Weights of a small transformer language model.
Size: width 192, MLP 960 tanh GELU, vocabulary 2048.
Architecture: learned positions, tied embeddings.
Each number is 500 + 50 x the weight over its row's rms, rounded and kept within 0 to 999. Layers, rows and columns count from 0. Numbers have three digits each. The size before them is the row's rms in percent of the matrix's.

# down: layer 4 MLP down (transposed), 960x192, rms 0.1, rows 685-744, columns 144-191
# up: layer 4 MLP up, 960x192, rms 0.151, rows 686-745, columns 144-191
down685 124:516452492452513490463467451506412566544512511557580483511524514443502471499591515480553489556565450561473444515428486546503409515487474501423511
up686 088:485455490436497623449536425493439599526491484549438568492504563489494641428436501530472455504516470555419538435575597514511486451367475581452424
down686 080:625552576541545518478512578372528501446516481476475523428511531437519560556495521525524559466482476615400487369391526561531491453535507520488504
up687 090:456457472498461563483506411489460559463575427501511559556494522481556537437438437490528515479494528608447530469543596504427520423498485541438499
down687 069:508537459489466612494498496473461541498604512523451496484560378636553520462454500453433437496520511504455513448455531522483519510489390534518494
up688 099:523446480562468467358491452572539558525431437489508580567512473385465530502515483533610507567500480495471588519597471529438493494486549417482487
down688 106:502516428480516567590462535588447473554457453524496495482482494435529520500461507551503438512424411564487486534619490447385603502636530528425432
up689 088:484467495508470560457526378504456543464560417516496525536516514414502542393429552538498437494516500529460517450523554539467556455487464543412462
down689 061:453482444459481500559503502463508476523389463505487567446533542537481447466438590497476497580513526578533626566498473501566474411514468532510459
up690 101:528440456466418522389512424504440470452514442389641602538511452498500518496463481421449527550499478600426476477479504458371450497622467592486518
down690 103:460533536417505429449517512442578480431534516482481431498492483500471538458466509544580459571528566555541419475491450514605556396466534554561446
up691 099:511374543531399523421504471558503477516499465427531549519550591514514488485473593549542457434509533472400574528539547578361485464478414568498595
down691 102:491448494515338473559523616566528530597458485501522485391539493513485467476521464503506448529481505492473413430556554559464492536543460506571473
up692 105:450486532577549440525517494567408503410508415486561555536531426370490474511562545401526458478563471549497634441508510513399612435580490484396506
down692 080:487433474550502482442568467429513495510450511480542464560481511539458508758490536485486574533484533472450573470506506489500530488482424447487539
up693 091:511412481477474534478531368548424510470555435483505539559528526462499524429404509490551472467506530593478539459549591527457567457501495546424491
down693 064:546511596480598538470488504514519474440477523484631466444587588518500551429470486463489504531531469544403414436548495517486365437485507486412544
up694 089:518433489493436509467540463540438530465523434436572582569553498439519555357478486479493483496474496503442522483514578503419557413461480499441485
down694 063:587517467509583495477474579529594464501495453430528489569512527374418479502516560519517380566520514426502450502526452481532615478531468479592440
up695 100:470489469550465506434529451555506514482557515397574548513556513365528563496502570525479490457470550518380503438476578533422531492539581498361541
down695 100:486465595548489467505460571600570432481529451397501472462512576518494489556523378572564543451418556482502587476427470581498502480531534474550471
up696 083:529556514459481535391541478465478498463504405428557549544496568454493546419432512591523472589448479521369470472561507557486517501372448565347488
down696 110:576477484496485508597449496627441512499524451471556491529561542460483495415439450499396524496405504541369486515463589437496544355436536552457459
up697 087:488464478517427501496517400500465484472537426468563562587446484465482522426475462522459502472478483555458503485560541520369535438457511545422475
down697 076:484485495517454543539472457560525489519506504434515515498537481466460447469506498514480502455431550495498434469490489535493509421489569459470440
up698 099:476425477489439497472544397461423492466568449491542444542510543418492474449411526520423462471573505606527551442572619524389522430406568528437486
down698 120:423560448508508540454450389484546536437540434416496478519471461401534513534470495461549479603465459541499479509589545555378551426549508456454453
up699 087:483459445479441560449525387505455532465533392474518532562466463432509512433438541482508446457443503554488492478586579507450539449477511562416511
down699 057:456479537531469596599470555565492470439502513482634505579465477512518463505528503406555498473480519492498537506537507386484526457513392441498509
up700 121:434566497497458539459499447494550486551487418555579520500461431470573447466392546462451534466504488514445566546597453505566603540422466520524458
down700 130:460546416475487454431514482476510495529523569500568506492493433501566505556540560601484461410578465488495598429448487524622419534494553545483463
up701 093:387513479601500483563457476498468510561530515533444514583412516563537465539494515465469462555574446483514566517553518479570566509534533541484556
down701 113:502550485474428515521542493515540554442480549425502483523544474449410512354567477506446570547504513491508410453445496578436432440487459441532499
up702 096:511461367521514488413509464543418492547439578489530562529514591506509520467494533476559500431541500445436592383545552548498489501464443572521444
down702 100:431415456559535578505501551526513505650473544411511531418482533559469493435525421538499468520548443523517428501589505544498510579502514570579549
up703 112:468524549565518481438527492550476500512490447602567599573512365408562444405470480417487478463506543442499508522552491472554595423497404549477542
down703 124:529438573447567519596468546519532454464504497507431506484482441578503460429513412416434505496440559459576385604542581464487523541526573476528465
up704 091:442463544434439509529579449581384518433457476480563492545488469451456552460473496500484528475528516575506488416505540505413539464382574543448568
down704 108:604516456592534472470517506481497515612556494484562569570489504469510548489485475602464558540503446439553569515563469530453488553537470536448560
up705 105:442483384516480525519469462580512492498580492488521457529431466534562481523514564440524450595546463516509491479541493509491584559548452475459495
down705 111:547437529487445566532515559516502490504484588434451565530422567472515572467450442529533568536467503464553514529449442482554460393427520424559510
up706 162:445477467554429478530527453479495559395562512460537521560504481525495550478454446531545516545557526469408543528539498578544526521434507483489407
down706 165:477526577438424478570475530471474512484513457520489514521533545512447520429506495500439479528401546496600425617502483494522499511559546518480422
up707 153:501472533500478481526516452509461559492520466505611492456476448478458518358482488546467517538481505612466509469521539481436461472422505444486472
down707 159:521504502522464518542445511531517474507533488485523516511498478538486539495473558571554410481451555489525568422499489462561502631430537445472593
up708 095:402438463443380461498497399508479521454575524543471444513515537485429461534529482397559508519497545523503572509504563509524500504506584451501479
down708 107:636519515499460465547485514505505434469434483483483455529515532452388548400488508537593585400341493514604482443471417460483523507515546450503548
up709 090:499458480493456501498523430491435559465547439480530460571501472420499478400409485535500465511478473528522556465549614505413529441428518548419522
down709 061:504499522518471464532501454518418528482463405461483444628455546443513402538439437497430447456518459430502570520501470526561467509487621578522557
up710 102:502460541487546546465536476561493493422501450401662574488552481454596524510424507483498539537523427607525494462526496501383489466462514508428577
down710 106:442521524502456500533448571426461521448494528551435515507532536499472530588412525510566516549494574517457566438514416549469503528429465535493472
up711 088:485440446502467554452470417532406548497513404446469525550558598486497508452468513516561463449474495551456503498519518530446545409396448561473457
down711 101:568519436564439519359554532509478587494546476382560519533499494530545571483467522508548433459536527508451510454485456550390546544502457487427566
up712 073:521543436533461525523526434499497502494469448438485595498531476486506501468456506480495557511490494513530533397510564525519569442538600474423463
down712 110:502478513530518509506427471550512424510520536498438519390457452580526448440438528417457478474486554507404500445425502471467573477504456482466579
up713 084:471481454467508538461567392490507516530516453446551521572540507495499506410466561478502493484503518546502524462540578530478554426485543525438479
down713 080:517521475561526519475471446531576437562405511455404521576501516492511418446383542467488498427446508512516488423451505524387506543529445521497497
up714 082:445466461515419589488509377531474528466544410510560535565484472500504530376424504457528505451546507499471605467575559505481515419466473489407482
down714 072:472602473492555623433539445470557495434529428420492531614486499511556453522421537513554457460540456416478513595458496532547545442475468484475523
up715 089:453473427492434560479533384511441550473545409441521543598529520494486536441434536485524485479528531531526531480565545541444536420469515541452508
down715 066:471536456519523547503504445550393480497533535525458497520457396525416444454447539585426488457515618458509430477466498492552552506644489578563460
up716 119:517482398499428474529510443571476435424490513484548561583556426508450604479528581568555498433590526428459494453449509575452537509514458481480513
down716 111:561490503438589482611506414446576478474572597503562473485544459462545462438520461523489494417517514478500383430517472461506353457525519521514463
up717 116:466565558497531600507505475476494488413545408555575504519427544367507499505508450524524402496425466557526514478577560497480494493545427496435500
down717 121:458487530528590529491552474531433564500450470535499522539446527437458480462576466530607451464523523556537443490525455439532457512515522442424418
up718 088:507481491465485529471539379503462521474539409497532547568531469439548517381425485492501471442521508578461556475533550523476519417436491541405469
down718 072:554473573537558545543540542616543474415459562460551491531424452453524567482430542493530478486491437502553526537453496477547582510505464551455538
up719 088:511520517531468583469536446574486452511573441521513555485497556526577512473445443435445488474497541572499529498560525497416576466423429594544496
down719 143:428492463494505491511493511644477445464362519436554507635470443483463521533533437579591487497548402466514486510456439559344558515637460470441458
up720 083:503472495520442508443587420530460541501571452447534519559529505433523458381401541441491459468491510573465490439511579530448539448451484499450528
down720 066:397507494566534467521496511483476492549534495498470467485414485521546470533428440567600463505615478517523462435588509466524576498449416496487486
up721 116:540429494509472514471532454560480493491513488439554480517463480438445522447361632452504471538557450585554501563504517572451479484558530544506511
down721 119:435492482590465486478543575472514512461445459445426591501557452419494486429490561488456513493522545576441535409464478503524404463446432487477524
up722 110:456582512583472537489496494565498512506446503483575520581468432463522565459431586490505495368523500501511621564592486484543570494470429507456516
down722 119:486525577552446485568482501499549530509453477456532463557433508504552512465462514508463553605530538539568489524503438496574520505470518426533468
up723 091:480479493501472499488503402516445543439523440451519537528495499462505531407445482503481450447522538488489518484558575518438539401470559544440507
down723 095:460574469442458540576494505507475466459559457467509551406556519525522568431501570544415466482497492461497493490577553515462436479497449553572491
up724 105:494453432443488538496568468486463452471509433553541530521481537538463490536498565535558409565571493534486526527513540499436589453453484582460595
down724 113:559456462469569495519494450637516507556446538576488550429473465456492545552445550429458504464495501457474462508443448478519479487408510487560591
up725 094:498497474579498450552479485523339505382488537482506496530519594426463479525482506407539453503566504543523546446454600499476553510559561459385395
down725 109:464521508508489464480504432538429473530597488505552466585492466525584372411582573485455460496486426385554531470496434482519474559522567547623461
up726 088:482507548508532517460550472617418531409526470422538434556610532389480545450331511457565422483558492586541536437538510533449553477462450563422458
down726 090:488536505463509531428517408508508563444487520511565450386482578403500445330439633490462546540525497569480446432524509557493538518483512535507444
up727 122:496397550423430575515485497571497486507569472443510513553457544521437471472557516396507538473465489498496564521554542507539475506509485475501664
down727 116:642433573426473560492489484519570531560527523502420495562414471528507601457454502407480575573459450471535459512468523533562524521540558461551515
up728 086:507460478532478568452530388509433506469573400485522542565451480481458492426406510501517497458520506539489534481529540539439527412519538572421494
down728 058:518460444520462514552503415544466531367453521430560510470580574596470512472477422471550446616465471545431560511483529574469490511581430563483581
up729 109:485425437426482415502493462461462554422530497555460559547499488430417531477469536524587449504554445515538585427580466464510514467450573444404552
down729 110:580471460506498486497434426537555535465454450466462503484465490582448498390481585549555447499409524500552573550479523493580470469497542505511514
up730 130:464402514498464518490492519570552520453535520420467526572513560468376467446510489483523465539450544478456425558444591494398550468439461495409520
down730 157:494508432483536510501483499518479440547566567498435464633510552480527493509410362498499404562507573480501498522514458538438520611475531461402603
up731 101:444455505488363528470504480533509521486595527507543496524603563536392508489447541414569486504462535527500554518496527544536510525519425544499437
down731 106:395435504487535489577538505398502427429472500509491519531568477435487461472529505526578538494535562460437445464477438468456521484607562420534515
up732 074:516531477529417492515529419443430536458526548398574481591467440486558490437500495573427536520589538593499555414540564517489466505520542502457505
down732 127:487496427524511515411422404492406551491567345478459591558507487549511492390487531500520435475433481635492552491535489470467530498473488498463645
up733 086:531439464531445536453574411533460518468522443467546558505517514485525547365407492512495465480514506536499500506551591491475515447439543572468518
down733 063:433488541539497543490500459437504422521507526472483610417556481571492496398451394560470463431509477394542614547495496557511540460422475527460423
up734 100:504422511487475463418516473559427524510519445492505560554514502510526525451481588409475459531494449548502503500459495541484506408463472529434438
down734 079:324474386451516533444451499583504555497473611530574489606609531518576499497447561536477546489485438636396548413457523470545599517499430560496596
up735 118:455460502521473449486536484557568480499509483476563537597466382516573537443464558404417463477522506546514461519492551536500507507516451512454515
down735 119:557497479585543461599411467435535442517465499523510597566432524457524474560525543449424541481552552489456498516532510451455551431458541403409473
up736 090:526455454466475530444479454513482549450542388463518553554509470412477557418424519481448532493538521524461553462517618510476537428502490544449503
down736 065:552540531457583475497568527465507580513465538455525438454508441545505550465415527461585433478491442453429528455479489479493530448445445491474568
up737 114:544467470478478422455541502591548515396624451507530531629552569469462498497531614448454471429505491527451573534459570517366552413506491504437499
down737 099:483558590465544488561503512528541491507523411559485373494503485517474457735503561494539528513521429507478525471501422539514591566447479510564495
up738 094:560447504559408459510467460601502487458535464480466489594524494463537569519445521428477572475522533535409538414496514483552563458519618451481413
down738 098:491565489490431491479550524452467490471554472600507429418488465586496434485519496497434430473453460467542497480611447501587464495546479625602456
up739 112:425497559452421649440520483540520534532460396509440574520512481457388412493441433380499509418527518541480625535462507533494436440472534582522621
down739 119:466569507465508456571488486526477500509400532578512493496536493567492424490499517556510500483548476442498521512438525559519443414532565519452442
up740 141:476392526471500470441544466535494540432519521536473477424522461377449553448421560510511493553476481520515553442568478489458557450462461492460558
down740 153:513485460471489603485483544523449517498520478509433484459510346425502533463526565451512397523498499430512484571516519487482500497403560494502512
up741 109:506476484424521575460498500518440463515558433470494517506578546438493585491463546480542455442463420604530540425616529492487558528421352495525545
down741 101:498535462554459465560536515511490587469540544530494465520607459555535464571453528512420493521442476478453453502421491440596529498463517463656546
up742 082:519477480538449552509484379523430531492526390474495525578523521459496515417420485522564492495519494547454540473559574529414544456474461574431515
down742 062:508557482444477503531470509548597461517452479583447504389540566486450598502506518517466440405359464458468468506516544461441488512578517509459585
up743 106:457512475478452628489509413533531486504461451460493481450573436428598550483527512431546487487431476624450501320547535482468589492587523515467436
down743 130:537536499417528471391528458546475491551469533580445491518480449452606551525503576408460497476493434505496532479581516454514605618504524468477465
up744 106:422541514469544446529524426525429530503465462457554518451626559510513466483419468410477446467505500614507529457486488471407553499527553532502411
down744 130:653455502489549488487539477420378506509482482535496452508504575500455580436547490624448428493417583514447554509520465509509524416498543477522451
up745 098:497499462501477578448581428576459529535489447492476542593483451564511546439424590476499521461557491527482542440520601534447545465479430511456510